Weights of a small GPT-style language model, trained from scratch on English Wikipedia.
Size: 8 layers, 3 heads of 32, MLP 320 tanh GELU, vocabulary 4096, 1.24M parameters.
Architecture: biases, tied embeddings.
Training: a variant of Muon for these matrices, 145M tokens, 4419 steps.
Each number is 128 + 24 x the weight over the matrix's rms, rounded and kept within 0 to 255. Layers, rows and columns count from 0. Numbers have three digits each.

# layer 3 MLP down (transposed), 320x96, rms 0.122, rows 207-221, columns 0-95
127158107136105185129124118144153123104144146175130136102142133137131113176132084132138121138148140158136120128171115141102102142106186079112145120160106113078080159091160062118139100123102149151099097112106139119135130098127135132148136116084133125137117166098133143149130150113119145127
120073120107147126175116104168146114108100131155125125171149146099133128174172131119117117110168129166137076173180133131078123105097132126143186124131115111109141140139155114106135153113122141143153143157123101127115137112119138071136089099136120101104134125149122125095136148117089139142
150125165097157112132137155116154084131121130127128122179135135078122127106194138120134097142162150147134148114125132138113110130122091117156078144119148168101156088164132200064105140085123136148102140143166123076128147115099137124119143102134130106141140133108116129117128178134127097108
128148141152146145084105124133162161112135117087116144121134124104112093116168086105112151128173140169129136125152137140148121156107101086132110143149122119100080125125124108205117145131114152089071135135138114131086151126132139089110157151119122083139102147122142162155132143166107133130
159163134113100137120149133099105160123093133102118119099131142148153119146115143117164127126095133100104119138112141145118121125115146125139195124126105136144113131119146148093118158151097131167145132141133104142120134095145099111133136095126109127105152131167123132124118188062132139121
104159105137153130152141132119094143136160137119128099128078117164107135148083143110118152137126127126175187103160123140080145119104138113124102113116134146172120150106166070155145110138167136107138146129112075143119120124111114136167100097133125098136141121099126108154138140124102139157
132093115116153142111144133147181172132136144134157122126106150119094110139113109112130107112146093171148116128142166149133126136103123142156125106120114122116118129106103194146116094114106129178112118140135112138161112124120101119115149135086104144133134134134145056155101134131134134112
134117137135051127131112108145180142124119115139103135142097140153173129171124104159117117137167118151175167150166123151124115115145144096101086157094163148124108126157123104136121086106112126132099137064154121140126134123113149101164120127092148080132139119090171129151107124090114141125
164156125116101179127129105092095104114073119125130197135116167142137124172122108153138120149135166102139102110137113127118148118145133125156122093188112127094144157137153104136138117113074108161139136104122087098130095137140157123128083079157161169131106146098104151117183142114113108152
097120126112140127095147124142139106079118147124176101130108156091132133133149123148141136067161144125134105159123160093143105124142093088122119154144142098166146132134164141081208149085138128122124132135142137166143133143077144169117097114101120156124158078123128093105139123126121154125
122140064116108115147136130175124131119136096121117161161122126106176153107149176158126110125111097126142158110118125142131101125140137140141119103139091146112099158150163097109128094102125132079103114107154140088132141131102100174080118149138147132105143160167156134126134163144118120144
158144125170135125130112133140135148156171137117128129169113171117109117102143109111120079099089124142093068122126136095103133140104119093152109128147134105120165075145095084137126118127134121155151141113134127157123165151127140156131113161130127163103097142162085152126117183101135130119
105169108103123114125173113113116119149116126061179107129113125147128129133089121113187072141155116144111178152131140156136132112139133121170111136085080127152120140111107124145143131110111057124160114150158163094129109129109106132125168137112126141144139090164128129132135117169168117138
096158154104140137131153151147152111124169141092131101125081124095147131149103157094182109106155101117131139116130131135131152135178060102072161163127134176116160097133150139103095166134120130115132095120103117096162151145115126115147133076128117118135126117138154127125104127159128102157
129142134128115141138135133152145132172136176133112132115139125093089120142104128114127122136124123105138121176117108097155137071146132135151097167148091106129141100116074134099137100100098131171114135128128152151130102161146162151128106144169133099130118119120135126103119116159116130127
# layer 3 MLP up, 320x96, rms 0.254, rows 208-221, columns 0-95
102070091094126137105120124145166082101146106151121134150127166134173167139134130130100076134117155101127104137182145155125099144101134137124148148119123089112104159130165127116120206137127128146132114157099140163105083143096118148098097109131141153150117168134126107123128145117070147128
155175125143116160125091120101116139123140153143132126122155130152116143125140119130129124057122123134134095132124140118115090139127139180113144115146127120154112162099138081160111100144097128117121138100083116164162126149144159145148125148101139139148116130118131112123112102120088151153
193117133112149114142115122143136129153130150157130116163134126134139138115124132167157091147141118048102068158123111122105083120142132161127133159064111131109141146154152112119149162147119129114112151119110096064190120122126119158157146119066115160122145122113105133093143122061115137119
144174117100130107108118165152119149164170158121119148155112140104103127140122103134154127096137139104131125151115134089151149153138151106132103107165161149095133135117130127137126089134136158136103104131131118136124114168140119114110130131115133117092153098150078123096115113155118164140
118171117096158123159132120153146122152101128187094158124122142130097102116159169143126116143124103134138098144103111129122145149176124171122124114103104105077138124145087158134107147176103124145106113058100141094163146125121167087103149131186147155110081131103151136136121136137102134135
136128122141108105134154140129121101154150127135166086146100122134133115163157126091139088131145126156086100117138148174127138142128135086128131113138161155097154147118091135141070151107130107126114206142098094140134138094109110117121160100104126110117147155138124155108119139150130131104
118143142146110113092117054084124133089132143129120157105199137148112106145114134126138164082114137177088091130133149115077152175077127170129160106132189124116103149107151095141128135097138132111158131144088099123157124118140128160131125146125116158111114182129089162099131135115084118117
100157126152140127115103104077087128139135065137123124174110110098147131112162096098154179117086079129138124123137156117136151128108129104111153131154111092185146114126165127171177133127143118115146127166120147133114125085107100130125172163110127108139157114147129139114147120121104138091
172161100112122126147136124145119100114179123128146153174114131101137175123124110113130139113153144137153133113088139099135105133127167116140103103086164117123135118089139091131120141124164147069112073141139113092132111061141112114100069113151157125135116133142113121153123093139144123147
123116122138121121102153115156151120142138140135136107144113107109119121162135127098096184098113092118142115115119134104142129062086139132165112148101136145104121146122141136135151127096119153143114131138113137123121170133120149131095134139105119122122152154124155169124140177119124130087
158160088136107096129126156176111154143125135132088114150109145119133105139157122129140139157088128145148129144116107138136149106117162108137085143116112149104129155128145165116135143113120131131139110131142120157086126121152159133125130113117132121101165139115108128095147096106109115124
101106124121118157165098121137132169127169079094138142140078158108144135116167125131114156092160148164122090148169113150135124144093121112122155102109170111128140109152116156130090139116170115099127133109063085166133122122094155143125125161138115082139107125127140106108109128136107139131
110114090168128137145136124151138134102092088162153117113158134134092159119136076161085195091139085103135115111111129166115148155126173107164094128157108113098143145130132163104119125097097120112129105116168108129163115099144131153124134178139133158167119129109111088109197118152158146084
144109100144087150150132148115134182127117136095096146129144145150124112105151094139164140138090134135116123074150115161130095133126150127118162116126168130123133127121151118162126110116150152114105116096123094105161096121114130130136143182185093173132111126103108113139133130173122157118